Weights of a small GPT-style language model, trained from scratch on English Wikipedia: MLP 1536 tanh GELU, biases.
Each number is 50 + 12 x the weight over its row's rms, rounded and kept within 0 to 99. Layers, rows and columns count from 0. The size before them is the row's rms in percent of the matrix's.

# layer 3 attention output, 384x384, rms 0.0614, rows 269-294, columns 128-255
098:52 34 37 50 57 49 49 46 25 51 52 38 55 45 40 49 47 55 50 48 42 57 64 45 55 52 71 48 49 44 49 60 42 53 46 51 31 55 58 25 44 43 44 42 50 57 44 37 69 49 47 34 50 67 62 43 41 44 15 43 53 50 42 53 51 54 48 40 44 51 47 59 32 28 68 41 65 26 37 56 52 47 45 57 42 50 57 61 42 41 34 58 45 36 61 39 62 43 32 41 40 51 54 47 47 65 46 62 58 54 61 23 62 54 49 30 25 36 51 58 34 53 37 40 53 21 41 74
103:61 48 40 43 48 61 49 64 43 54 56 37 52 61 59 55 52 41 50 53 46 66 47 60 26 55 56 71 41 50 56 49 46 24 47 42 44 54 42 57 38 29 47 39 30 62 56 61 45 38 43 39 65 35 43 41 49 51 59 56 75 48 41 35 63 52 65 65 33 63 60 39 52 63 58 41 37 71 42 52 59 56 64 49 37 23 42 38 52 46 41 33 81 45 41 43 40 44 43 58 60 39 34 57 63 42 63 56 53 38 46 54 62 54 48 56 37 60 51 71 36 39 54 59 31 51 50 58
098:51 38 48 36 48 59 35 57 42 58 69 44 65 39 56 43 62 30 57 61 61 39 53 28 52 49 39 32 59 55 45 54 59 42 28 67 52 47 77 47 32 53 48 42 50 50 74 61 56 46 56 64 63 54 52 35 58 58 33 57 46 33 60 57 66 74 33 49 56 49 44 63 47 33 33 61 58 33 41 55 41 49 57 78 69 48 52 35 37 62 50 62 38 36 49 44 54 45 57 57 56 53 60 31 60 75 53 37 68 76 71 31 68 47 64 50 70 44 51 50 58 37 44 30 41 44 48 46
104:53 44 61 59 51 65 44 72 76 42 61 77 43 73 48 53 54 36 60 42 55 65 37 67 66 69 65 45 56 57 50 55 74 58 55 56 57 65 42 62 62 57 54 60 40 46 35 47 35 46 67 44 58 52 46 50 46 46 43 57 39 45 31 29 51 64 51 63 42 67 65 59 50 61 68 65 45 62 53 51 69 53 53 47 37 42 31 45 63 58 54 56 58 43 73 46 60 39 61 46 32 38 60 46 50 61 59 55 52 59 34 53 50 73 65 65 57 40 58 64 45 36 40 38 33 41 64 48
107:35 48 41 52 47 45 47 54 49 51 56 50 46 65 51 60 55 52 68 61 62 77 49 61 31 35 44 42 35 53 66 67 44 49 52 32 37 56 30 64 38 51 48 45 54 30 58 29 40 46 43 59 60 42 47 54 39 49 54 54 32 46 41 49 56 38 45 64 39 33 53 51 55 59 51 45 60 74 33 44 45 44 72 47 29 38 60 55 37 61 47 39 54 37 58 53 45 61 49 42 52 44 52 56 55 53 63 59 50 51 69 43 43 40 70 42 65 76 36 53 44 57 47 40 48 70 29 59
093:49 47 48 47 48 36 56 52 50 73 70 56 55 34 34 62 45 43 51 46 53 24 41 45 44 34 43 40 63 60 61 54 60 48 56 52 26 52 64 29 48 42 33 56 48 54 62 54 52 59 30 22 64 60 44 37 41 69 76 46 52 52 38 48 50 55 43 37 32 51 47 46 49 56 43 31 51 33 56 58 41 52 41 45 37 40 53 42 54 34 65 47 80 26 45 47 41 35 64 47 41 55 53 68 61 49 49 51 51 71 71 38 53 55 54 57 54 45 21 37 52 43 35 76 38 38 43 44
097:51 48 65 30 57 28 55 32 55 64 61 44 52 41 54 52 43 47 52 45 27 54 45 44 63 36 55 55 36 50 52 62 61 33 59 39 69 49 35 70 58 47 55 53 45 55 42 73 38 50 52 80 46 67 75 65 54 40 53 52 45 51 61 56 39 56 38 72 54 42 56 60 59 56 62 69 22 60 40 58 47 59 63 55 67 59 49 39 57 39 38 61 47 36 35 52 60 61 30 46 61 66 68 61 38 57 57 49 45 47 43 47 77 48 45 84 39 58 37 50 53 59 58 31 57 39 54 66
103:61 47 56 67 41 58 43 47 58 64 38 55 39 51 72 52 70 53 42 59 53 34 57 53 63 40 50 36 67 56 57 56 41 60 40 64 69 58 37 39 37 54 75 42 52 50 41 38 44 49 60 44 81 20 56 36 56 46 66 55 33 66 68 65 44 46 72 56 43 52 40 55 53 54 27 30 42 43 80 56 74 52 54 58 33 60 57 25 47 57 36 53 30 59 42 52 48 50 49 57 55 50 49 50 61 33 63 49 49 45 50 56 83 56 60 42 56 63 46 46 27 60 59 52 53 52 55 44
097:41 31 48 56 54 38 63 59 70 45 47 48 62 49 49 25 36 46 47 51 68 61 29 54 40 55 39 80 46 51 49 52 49 21 41 59 41 45 38 47 52 51 58 68 66 34 62 37 40 46 47 53 66 41 50 63 77 40 65 59 63 42 41 50 50 49 55 67 66 61 52 37 41 57 65 58 54 56 41 71 55 55 59 46 33 49 51 36 61 51 36 55 41 27 53 53 28 54 60 67 52 22 38 66 43 55 62 31 62 56 50 27 57 46 45 30 39 49 46 53 38 40 61 56 38 67 63 58
101:48 49 67 64 58 31 50 72 44 43 46 71 48 48 35 52 38 56 63 60 46 65 48 60 52 54 66 42 34 50 50 70 53 46 52 78 22 32 47 51 54 55 61 50 69 46 64 52 38 56 42 52 63 46 51 50 54 61 54 52 33 63 54 40 37 46 57 39 52 60 41 32 53 47 35 63 73 75 46 59 45 56 55 38 61 35 54 24 40 42 65 52 63 59 52 55 58 44 57 36 72 51 39 53 54 39 48 55 53 57 39 54 44 72 64 51 47 37 45 50 48 50 32 28 51 48 38 64
103:44 50 68 52 37 51 45 42 67 70 57 34 61 35 42 81 42 46 60 36 41 56 54 48 56 50 56 54 58 48 58 46 37 61 63 45 31 57 65 60 36 61 32 18 69 35 54 41 62 42 50 68 60 39 73 39 50 46 44 64 63 42 53 52 49 53 64 67 29 54 48 42 36 39 38 67 48 44 52 59 51 34 58 52 59 39 54 55 46 61 46 55 55 50 41 41 55 58 46 56 64 63 48 60 43 35 40 50 58 32 22 39 48 43 39 16 50 72 46 45 35 59 52 67 56 51 43 45
104:66 74 50 50 42 73 46 51 63 47 38 41 48 47 35 35 29 34 71 44 62 29 33 44 65 56 48 49 51 48 67 42 33 70 49 56 45 47 54 41 67 35 61 53 53 58 30 59 71 67 55 54 55 55 46 43 35 41 60 51 60 46 59 15 50 45 35 67 49 48 66 61 59 29 49 48 60 47 58 57 43 39 45 56 40 41 39 49 60 39 46 46 81 48 49 51 69 49 51 25 41 49 48 32 48 41 49 35 57 62 53 46 30 48 54 51 56 47 51 53 64 48 37 41 45 48 60 48
097:47 76 54 47 48 42 59 53 62 71 48 48 63 20 43 32 45 61 55 50 45 56 52 29 35 44 64 54 35 48 49 41 57 51 35 56 60 61 54 49 66 55 57 62 75 39 63 50 54 48 60 41 40 52 64 53 59 49 52 39 12 52 70 54 40 59 34 39 46 71 46 37 61 46 54 43 40 52 28 58 69 55 43 48 38 39 56 45 47 63 47 65 38 60 40 33 41 53 52 60 69 53 50 59 49 53 30 67 51 46 48 46 49 61 53 44 61 34 47 34 58 41 56 42 35 56 65 24
106:55 51 24 32 37 31 56 36 48 40 62 49 61 48 49 40 46 66 30 53 60 46 59 40 70 40 49 29 45 61 64 35 56 70 47 52 44 30 53 26 29 77 44 38 53 38 45 59 65 53 56 22 47 38 46 43 35 34 39 71 45 47 58 34 46 31 57 39 34 42 33 69 44 30 63 58 52 84 49 41 46 50 60 54 45 73 33 55 55 67 28 49 41 50 35 51 39 52 36 49 51 41 47 49 61 18 61 38 50 33 54 58 53 62 59 61 75 46 41 61 31 28 43 50 50 66 61 64
094:32 50 39 42 47 54 50 64 50 56 43 58 52 48 46 45 36 62 59 57 45 63 45 49 55 62 59 43 52 31 62 59 51 57 43 48 60 44 28 35 60 52 47 42 54 58 46 65 45 51 41 49 34 68 42 37 51 61 36 54 57 40 68 44 42 48 35 60 64 66 36 34 41 51 66 28 46 56 72 51 50 57 38 54 65 57 33 50 38 41 61 49 67 54 52 36 70 37 69 60 40 69 44 46 58 43 35 36 38 33 33 37 49 50 38 71 42 46 66 58 57 44 51 64 44 58 48 55
103:55 37 43 47 50 47 63 65 46 46 51 44 65 52 48 35 77 48 57 41 43 62 35 65 52 62 58 68 32 75 53 51 57 35 44 45 47 46 56 68 29 46 32 49 47 47 58 44 29 49 44 57 48 51 59 22 45 43 40 38 48 51 46 47 53 56 36 45 32 57 46 25 51 52 62 61 40 55 35 57 45 53 47 56 34 51 45 39 74 61 31 37 44 43 71 33 54 50 59 57 66 64 56 38 41 45 49 40 48 45 47 34 43 59 45 50 49 42 45 28 47 34 43 35 62 71 62 41
100:44 46 41 42 61 51 61 61 54 55 51 40 43 48 58 34 72 54 48 27 65 55 51 75 63 41 46 42 29 65 56 74 56 44 31 65 39 37 56 61 40 49 39 52 41 52 54 64 66 61 35 55 45 50 49 25 31 56 40 75 46 47 53 55 54 63 45 42 36 43 43 50 57 36 57 57 66 41 56 40 34 39 73 38 60 48 42 53 48 57 65 53 56 36 54 45 65 66 60 47 57 34 61 49 51 43 63 36 44 57 49 63 55 29 46 64 43 63 26 43 57 60 35 52 36 60 31 69
097:61 42 59 74 36 53 49 44 56 44 52 51 44 47 45 57 44 57 60 44 42 53 44 47 16 39 45 37 55 46 46 31 48 53 39 36 35 72 47 67 44 33 25 56 42 48 50 21 39 56 56 43 75 56 38 46 38 39 55 44 39 45 50 38 38 45 37 61 63 38 61 61 47 48 51 40 45 57 63 51 52 57 59 61 45 49 46 54 55 60 64 37 39 61 74 42 65 50 52 41 53 25 63 63 67 60 68 38 59 56 40 48 68 76 58 40 50 49 35 35 70 67 58 72 53 56 65 54
104:57 32 56 54 41 57 41 52 52 31 69 47 43 53 41 47 58 74 51 57 65 34 26 55 45 60 63 47 43 35 43 66 56 45 67 33 49 43 68 54 62 46 51 60 50 56 59 40 47 81 65 47 37 68 48 46 56 48 35 35 65 31 71 38 43 63 78 48 42 22 49 55 58 23 46 49 33 45 59 31 49 51 56 38 36 48 50 63 43 53 59 70 56 28 71 56 29 46 43 60 41 69 47 64 44 48 55 36 39 55 57 61 67 73 47 59 55 61 37 40 55 56 39 51 37 63 52 48
095:63 39 62 28 45 42 37 43 78 56 25 35 68 38 29 56 50 48 77 28 65 54 59 55 44 31 66 41 35 53 34 26 49 45 38 40 48 49 76 37 55 29 63 69 53 45 56 41 42 51 62 55 62 51 41 50 78 72 30 65 64 40 34 37 60 53 57 57 58 36 47 53 55 34 46 51 15 38 50 55 47 63 45 60 59 47 46 62 57 59 56 41 52 40 52 63 52 65 44 28 56 45 45 46 50 54 54 75 44 44 29 55 38 46 60 53 22 66 52 31 43 70 33 83 55 42 29 47
110:35 40 59 66 49 47 44 64 51 55 67 72 36 46 40 62 49 65 57 55 24 53 64 39 65 69 45 58 63 37 75 63 44 46 34 30 62 54 53 53 40 57 55 38 37 95 48 41 25 41 39 60 54 50 32 53 45 38 40 61 41 49 43 65 46 48 68 46 57 54 59 66 52 54 45 34 51 50 45 39 68 54 43 33 45 51 55 47 28 51 39 62 63 55 67 51 69 43 30 46 42 61 34 56 37 53 62 31 57 77 62 52 37 46 58 48 49 51 64 39 69 37 44 31 66 46 53 47
100:38 55 49 44 32 64 43 51 54 41 40 41 44 57 43 67 51 60 58 68 45 58 47 43 44 72 57 41 53 59 54 35 72 64 33 32 75 51 36 48 40 51 61 48 45 49 61 45 53 50 72 53 36 45 72 59 83 49 40 46 44 39 32 60 56 36 57 63 47 44 47 55 35 49 56 56 43 24 48 55 49 52 50 63 39 49 36 49 42 52 33 69 47 43 25 59 76 63 63 40 45 29 47 42 40 55 33 60 54 49 57 48 26 60 41 23 63 41 40 60 42 60 44 56 40 59 54 39
101:62 54 40 43 45 57 52 51 64 46 60 41 55 62 57 45 57 52 52 35 39 57 43 59 37 65 65 42 60 51 53 48 57 58 51 28 34 31 35 48 37 61 58 39 58 40 36 62 53 47 41 49 42 60 53 52 46 48 57 54 51 52 61 40 46 37 69 60 54 37 50 46 35 41 43 41 42 54 68 66 48 47 54 43 46 40 46 38 63 62 49 53 57 43 40 32 49 55 51 50 53 39 40 58 43 47 45 51 56 77 47 46 65 45 61 49 34 36 46 55 32 73 43 67 50 70 72 37
102:52 64 56 74 51 60 42 46 61 63 63 51 66 52 60 46 77 58 48 49 62 44 53 67 54 33 65 60 40 48 52 72 67 52 56 52 53 51 63 56 68 47 39 33 54 42 37 68 42 59 60 41 35 46 24 24 40 26 34 32 54 61 49 50 77 55 48 48 47 48 49 64 52 36 54 45 36 53 51 54 65 32 62 59 57 60 47 55 51 67 74 46 30 36 49 27 40 33 50 49 53 49 55 63 55 34 43 51 55 49 33 29 60 73 47 39 54 67 57 32 59 48 37 48 28 56 53 57
097:31 44 54 37 54 60 41 36 37 64 58 51 53 48 36 38 58 38 43 41 62 71 64 61 34 37 35 24 37 36 61 44 45 50 49 40 49 39 60 50 39 56 51 35 52 36 49 35 40 56 44 59 31 67 56 54 57 63 40 58 50 48 31 48 30 62 47 63 49 59 60 59 59 42 43 45 50 67 49 46 79 32 52 51 44 68 52 34 53 42 47 39 52 37 53 57 78 54 64 38 52 32 45 53 59 47 49 40 49 52 64 72 22 72 64 46 36 49 70 44 52 78 67 46 65 41 42 55
093:40 67 26 43 48 41 51 48 39 50 50 55 47 37 39 47 45 46 38 70 54 50 43 26 48 38 65 61 49 43 43 63 55 43 37 46 53 67 46 56 49 53 47 62 45 49 50 42 65 56 70 44 32 46 57 43 29 54 41 67 46 28 55 68 26 43 55 65 20 43 50 66 46 44 50 47 39 34 44 53 55 57 65 45 58 67 60 40 41 34 61 39 34 55 50 42 50 56 43 34 46 67 64 54 49 59 28 65 61 62 71 42 36 48 50 44 73 52 53 45 42 33 41 50 26 31 44 65